Weights of a small GPT-style language model, trained from scratch on English Wikipedia: width 448, learned and rotary positions.
Each number is 128 + 24 x the weight over its row's rms, rounded and kept within 0 to 255. Layers, rows and columns count from 0. Numbers have three digits each. The size before them is the row's rms in percent of the matrix's.

# down: layer 13 MLP down (transposed), 1344x448, rms 0.0295, rows 382-434, columns 112-167
# up: layer 13 MLP up, 1344x448, rms 0.163, rows 383-434, columns 112-167
down382 097:089148127158124125082143110168057145134094148154125087121145157137134136124088141101161150185156145167148142114115142108125119138176187134127135135154133104123145117107
up383 105:182106123110118145144147137128114110109156088127108143111134076141108136129113126138171118139167133142126106145114171135116111122150149139129127131091127139082100145113
down383 103:075160092139122128136131109093156119112108046132071178152135135107145086103139109114112151100098153168124118120127131111113163133155129138161140121148146124126121115140
up384 098:161128102130123137128092159092149135115107131144114107114165161098183133160112116134137104138139122153166128099168144137097131098164080139132139120186112145105102185115
down384 098:126138135145150089179191084103134148162145105100177116142140109142095113138139088105142165142142118162156101121105085122132103108127167090127135078143130109142137105152
up385 102:136134093102105167121140085159109116125119097086162132125129128144117108129121165111151085130155136107090132153144093168148136088121121145112114140123134123153116137135
down385 097:120090115155139167112154081110156125140124111076165167076110078108138128117169146103146152129115138133136143071146146151119167151187139122099134090146132107135098105131
up386 106:119120125109135155131117162089150112118134150139140115147130115124134146154130119129167125128132127109127078145129065146124088115143115123106154124130129102120113111151
down386 101:113149134148167135098139143156127090136106175139087164091154123109161106094089147100099121121141112110104144129153088181144150127135151107115115110123120139194121133164
up387 101:158103136095138139170141122104126116177173116113116132162192177136101130164156122129124157135105099118116157142121117108089112122099089114136149147132127077116092182135
down387 098:121133127126122121121126108118135158154166123134156107103155127157148119121137085119167117128122151142120145124135130168174107121126112137088111104094142147178154137126
up388 097:092139169108104096126123130115139112143094168159103175118145104109102100108171139124129137107120118143103147127131117127105125136160110117168152086080106109159168133092
down388 095:144117124101164121116117138117097133133101121176111131175120084141143115093153116128095176112092129170119123176159120126160089122121099110161148170085138118110127124169
up389 099:154113111133139095125099088119084129118122138094112102139099131148154172156088125114114096118103131128141115126107104137109120124155140144164102110143104148119135128162
down389 106:110157161084128145132134126135112057156155110107161123104114122141112177137080091114085139171105132096185132153119103132099107127091131116111154115104121110138164087126
up390 105:139164136155096160169111093122139120120102153116094126135139118125129127087107105117129087159163126186160136114099109150141146093139094147118106133167141123085075122121
down390 109:101121145094129160105127126103113147167128137112138123136179156118168129173160066130167108144128105111157120112101142096088121139098119126120114122119099088114111165114
up391 096:164087137163156139138167128112174147132121116134126151157143100113112099139149114133128143126135128185149121106112068107133165098110100118113143144112122109129174109111
down391 098:124123146149156148086163140154145155150168105140103142177138117104079163096086100176141168104178123123137148153114133107124116139129112126121109115158153105113127099104
up392 094:101128146166156133145163162088146142113138131097145081149095122140138147120131085111127121161156125107101112144104085130137173178113162117140149118112167162131134101105
down392 091:115110173152129123146172112111157147119096144094114124129133146114121136074124092149157150128113160157155134149102157078142161165132108142079151163119121147110116141105
up393 106:097158115092172154114110091128113090112144127129163154152138102089105131087155110126101103098134105129130108118138171174120091123144120146137132103110090118130141154119
down393 100:132166182094106194132101145125125130153141125107110161125142120104128120126148126111111129117105141082126142148110089103120135142158114167150125115101170117142172129097
up394 102:200120094092134129124114149120153162094117155123161123102100137137136137104085102097144162173133137126112172113141165147127141135123122135105099108120124139115140127164
down394 103:130136116133142150104129146147116083074127103162089133107151130136084154171108133140128133119111080138158113155128129108100149103166134153143150138113153108163109187099
up395 097:129151088133127152146119126094099113128159172148159126152063140154107155104113104145109132094109100140135115118118092120125137151106154127161135122135089154151156149128
down395 099:113153073144140166160132075163118176113119149106135183112112095116097138134131129130170127125145122103125148134132100095171097118128124108127156162101165146093109152172
up396 103:108116148128150099124111111168150107139124086120149146104120126128141121138114136096088089107105179125083140146160143121166108148131109186123139098153146123160139147106
down396 100:130121087097071106141135144121158145146109124098117123118112105119151188164192105148127172130130136092113121140139122130112119076113159095182151161124120144128067127122
up397 100:149182139134141117187133052149082123139108135135122157128115110136102140124072161155106116120128115134134177125151106103109131096223121151105127128144130119147151124140
down397 114:107094141128136116096110126111147135113106133115107150138106145089120201107144133105120135135151131148132129161084123118171121130119141125099131157098111124127126125111
up398 094:144102166124151110109117098088118112122165135113083092111138091108105155123127106145123117079100141112161154144118090124162129166191151126125109111088095141114092111103
down398 097:129167154122128131187087140124136152133096103137141187132093121119132151140111147118152144123133156106156105105139195089129149097109143115065148135162153138140135090167
up399 098:160137105088083134147124146161155102083119136150106139145176117127123138111139152086135172157129097102159143138158112084159117154149122153133122057097127144162136068118
down399 099:126154138082145095122111123116162140133132132152123138156129139125101133119117103136113160103095130098120162119097101073124110111089130147138090162126144133109087158121
up400 102:132110122104131127166088122139114113157126127094152167151119146128155093140149140141111148111157127148147165136117149141126147106120133103132064137129138065130135107108
down400 102:132129101151122090128140133092134114104137108138137125131167110124150113178185102161090125119126127087119146098146138105146127138110068130151139143113089125102125168135
up401 102:145147140118113142114133107118177159159133158117132143094107152135117138100122150116137086111137154119128135122138154134141165137092151119149121095111162141129155111130
down401 117:110102148154170139088096164131158143125131110089119168141153136116155114135149117147110125131110137113131124108100119140146126142092112131090147130100115095109131143135
up402 095:098124121114122122118135126171148125173085086153154121126162120108172132166158140143169154138159146181120112120166092127147137135123141099069141092092138078136098143094
down402 093:104157099102156106114129103117108106190112137106128082130101122101133139107161113120121136141114134116115140111128141161161151103171143121148143147128119171114120097119
up403 097:103100130168167115141136089143130096105141117146101113158120137156163141141118116127097127118118095121113157118122112117148114162173098109135160073107115096143118106108
down403 096:103083124158102126128140131092098129104150130162131143173093114146147121085161139132098148119098164117136122144168154115122092126105100105117131103097142144157098117168
up404 097:083138109141125146097107118102072145131148155130132114117157088124141104121171188181112137161134093120087095100125116143142149123141128152141095116125097152148116125136
down404 101:122121149148133140131119093119131117135116140138141137150172124139181105146102144124117141096092132151167136127130151133091142169120101131137120132172172121115065112108
up405 105:146121112101114131128104148148137090141110148083123130120133146093127110116114095119137117148145109107102121105160132123123123102154147152103172105118150154135166142104
down405 102:117153137113107091119164124105114077126144139061131116071146150111155135124122169122104184161163168138097153113074105098086148108128161103133130127153140124129105101115
up406 106:068151137126136131157118108127166164111125113103158158126160156142136118112146127114139160130108092113063100141121179119133145155128090137153099153126107109114091163111
down406 103:127117106131138088092126130128100158113174102147132145158092113102110164106127136129114135080128140168104166102140160158102173147122104131168154142130151143115135075141
up407 096:153111099110135129089169163129140081154121091122124152118124121073123116107098143136140143105118135077148186133110119111109145119101105169123140139118112127146111113122
down407 100:119101173170131102134120159177124111117149121117150111129161111111155142166159148086147122101107119150153129111181092157153122139114141144073144098133116108130139137106
up408 104:163132115163094100094127119145156152115153142136107101113107144157127130152139145165108162070123111171114111161107122145083116128084164105141160159121110101130136099075
down408 100:149148133128128138121139105091118137145120137151129198149089103154129126140114130128132100055107137123143118148107144136110088145141086144160170138114117057131093092166
up409 092:180098146117125141115120122101154122135146143146103128129135096106090132078121171166073131116151144078142110148113156109110172120150135100091106138103202106130133139129
down409 094:107096120104136156172138120135176124129157169097128169119112123131145123099090117111136167103119112114118147145115125134179141124117061093124116140132126168123132123130
up410 106:114140137089171117158129117105094141115132108129161125151106115135119132151104106130135118124137141134126141135141124126136100154103086106164127116100132135156142106129
down410 099:148145131076150138147157163098150127116137087132090100085137127084153132145125128133128089120130150133136187150090128107113109133107111147146173148125150146119114156105
up411 104:065145109150164161125168082078139153154145141101070129130115170133118156111145121113145116148185123107121153153127098148118138129120137119136132108104107095114124165084
down411 102:155130154089108130136114126109149151071109141163111083110131128132143146154105126112144119123155104107135169073157104094140126159078138077147138096116165156108114132176
up412 098:129148136125135123122113139101132113098108089104128096151125155097167107102137097118144116144097161112178168109114117121146159080115122111122097156162145141127172172143
down412 095:113149134133130133095102120115130143116179154069122142154141130133148148118119133130143161124147116153139142122121080168103121142134100107127116126136126103140124137107
up413 097:106125110124121117083112142164153093107177111151131090098080142114095113125098143161138100132103139133126173098104161135107140131131119133083149102181163094138115187132
down413 099:115129084129113129138164133132162132140109123169153109124152122159132135136127130128132143126147161101120142146143150126095117135119115066139097153140074164118169152149
up414 098:185128104110102093146095133091136123109125175143133100179113115137118134098153170127123107125144149109100085143102129135102093166107135164134110143101074109126126116089
down414 097:135115097112113157120112108103114114120169150101174138138143118138138124130120125166123151115162123124104117106112133137116118128111147106108147111154135117123084108130
up415 101:134140138122162107116156112129117113131133113097114131074139100135110108128122125100137130112125155143128154165128093147104108135112148150142135129138164111134107142108
down415 100:126112138083140132114102153117147139133143128129148128116149130088090124095113144135119143133104123151167123115160173144120116124138105088121157122119130107075102165147
up416 100:084109107143114108146093155124139148122120123147111101152097121112093156125161144136101109109086156167127149138161133132153129128119131132109157102138139139134129136110
down416 094:123123129109102117146131153152125103131132138103118107155118160146135117120129111139146185108134123115146084109123093125168106128111143177153148113132108133097103098134
up417 093:133139126155148128132093127115149150144116107138162136086116128102109128120133115113115098128152154182086126094149141129157091160124167131125160130122120085102149149121
down417 095:124131158138136139207106076116155135117180124143099126127141145132128140141099125129148139153155081070084115148146088122162101145125112149095131109123124138133117124072
up418 099:138118123120133117070123142112138136140165145132120153129122126153139123098160184129116147110161090164124144137135135159177088103123142104126166131146113122130137108118
down418 114:092088125123136085099118150122140121125087124146105103134170103114127140142162108103105100121110115165139151122132120131085129100112125108140121142106144156154122133146
up419 096:116129115096111108124117173169134145145098159111105179122143135144151113152131143103169107126120111135105144103134114140127117120144143158106115140143073096148114119122
down419 099:084142167128185127127167133110123125112141166107113135081139141077110103120125136091116174128085102104114140081130137125132116130113124101138095153133134141172128094136
up420 092:128151140126120160083115202139159137131127141129127148138143171132141151088113120148105124121127123124154142114163123178088114169164143111179098131157126139143102136134
down420 089:163104112142132111154128094095102133035133110135115125160110134160103148164094122135144072115138160100091119136104172152146136085130114173091098147118116160113153082113
up421 104:097124158092154120161129102138129119123131090080124145113109155155104160136134173117099100103118128111142155121132088135108134118159149152102100178117155119139136113113
down421 102:107150140108096127147158105133142103114108095097151160136156155111088100131163135166125145132142090113136177132142183159115142154127112135141147075127128135135111141112
up422 096:119148107120126134103121148126148126120110166091133114133117135102132117114095137098152093088102089120123104148136127118103114160128111153153106129149104158140121169115
down422 096:129111136103136157156127133116105136119162139120107108131110088156132132075173130118139154100091145138066123127106136102129130111130131136141123107131170126148160126118
up423 095:103134143118151098140085102117104130129157119124119079130156191129108116124128158103132137157124137122165156143134153154096161113131119091152080163139171110133127119115
down423 098:188139133153083157089165109169110056118110148111160136105135162129103170108129105184130141099135129151157119166115110112142117110150116158078128125129112125143110092119
up424 100:130126139135109130175127129110130111124103129130158138066121132120100149149098139115111127144128130141153104125119199133120138089116134133097140105122142063138113093156
down424 101:174133122171152100108120147127112160137173120170125112155120121136118107105134115137083125140101105134128128148081106116077077134134122142125182136148076119120156114129
up425 094:120102135110130155140180093081138144147144184121130089093139154181154150118135114142120113108106103109143098125078128076158141136114086112161133073097111146111116090114
down425 089:111113119122172113116143133173066145122122123114106125155127128106166140156116099154115118110136138108128167137146139130121140137127132151124119121151130082193116116147
up426 097:116142082102148126140174152113130108153135097089127111144086142122138116160084119107150090144140154164133159136133169111135136110141116101203146162139099119159109124111
down426 105:137104147105091082148093177147105165168109094106103120123152122115129114101155110148139144145115147104153089141154109141147181167152113131127132109162145137136110157177
up427 099:125149115094132132119151115135135163144114128122131147107102132108099118079093124133147139085138167120111099098122163119147161066139138160130114121147146056164129112171
down427 097:120104107130117136123162097122118129102131124134089116103119089157134080140129127132130171146089140077122121154142126139125079126113180096120150062102117122057182143123
up428 100:145132110114174100119128163126116137115116111149117138128138201139150142128158130135160136113105137117134127118072112088103131117102109136147142111158158083164150119159
down428 097:144110118147098097125112144123125075123160151113132147130113118113110166147133132107140164149105117133116150136125136158149145133153151100098147156163113149109138128120
up429 103:137108079125166111091092141064147123145107124131159139139120104175143140148084131070125118125156125136123134117145128081147160136101108118134149145163157085134128146159
down429 102:148091108128103141154098129091131138131121103131121170111065125084113123148164122137131149107095127161101112115171143121134100122125138133180136096124136147123122120081
up430 102:138163112119143139112110153126137107158163126163113140120122069178123117125131099124098142124148102152101128094111117109128145151079149115130119092119150177104176146168
down430 100:147128162118078122129116138094139140172112129114117116122142155149106161141115121132133083162146130146149110173081101135080087108153097109102135120134124129160152091127
up431 104:152089104140111145101148152141152120128098150115099138144178167093128103105117138117076117126121097153134120125191127110120073120145168075105194100091107126139099114095
down431 102:099143164144102077142108149092116116141132099106145078142130151154114146120132116129110133142135140080138151139093167139126120135098218113106164132104137112136096110158
up432 100:132174143122109105108114089137174144128170140135111150102143143145174145092092126109151169115107137136124149123146156168056115118083159146127185145134153094150160116137
down432 097:120105189159139119170121108127109175115137128110136141152133128075193081128134127136130110171117151112136122129121136139116102133163092143131112119097101173110106108120
up433 097:109149164117117134131140092141161120184141155104143114106118104080110140105132120140123137124122124131148129084116097120107150145150188114137165150072143136091098138107
down433 101:103176119090151113132175141114166093127145108095099107100108132110153182078141132115128132144118121104127130156149135114166121078119149097151124128159135114126137137116
up434 097:141116122110142131126148159178114125112108138145158116158140124148072091075082113086113138126115138154146157118122090126184129130140162089082137120167097118123129118150
down434 095:044104117116103128109138089091186124155138072119158136095114145148128167133160103103109093149132116153122125125110125148103083154139126118128112136103122155142117097128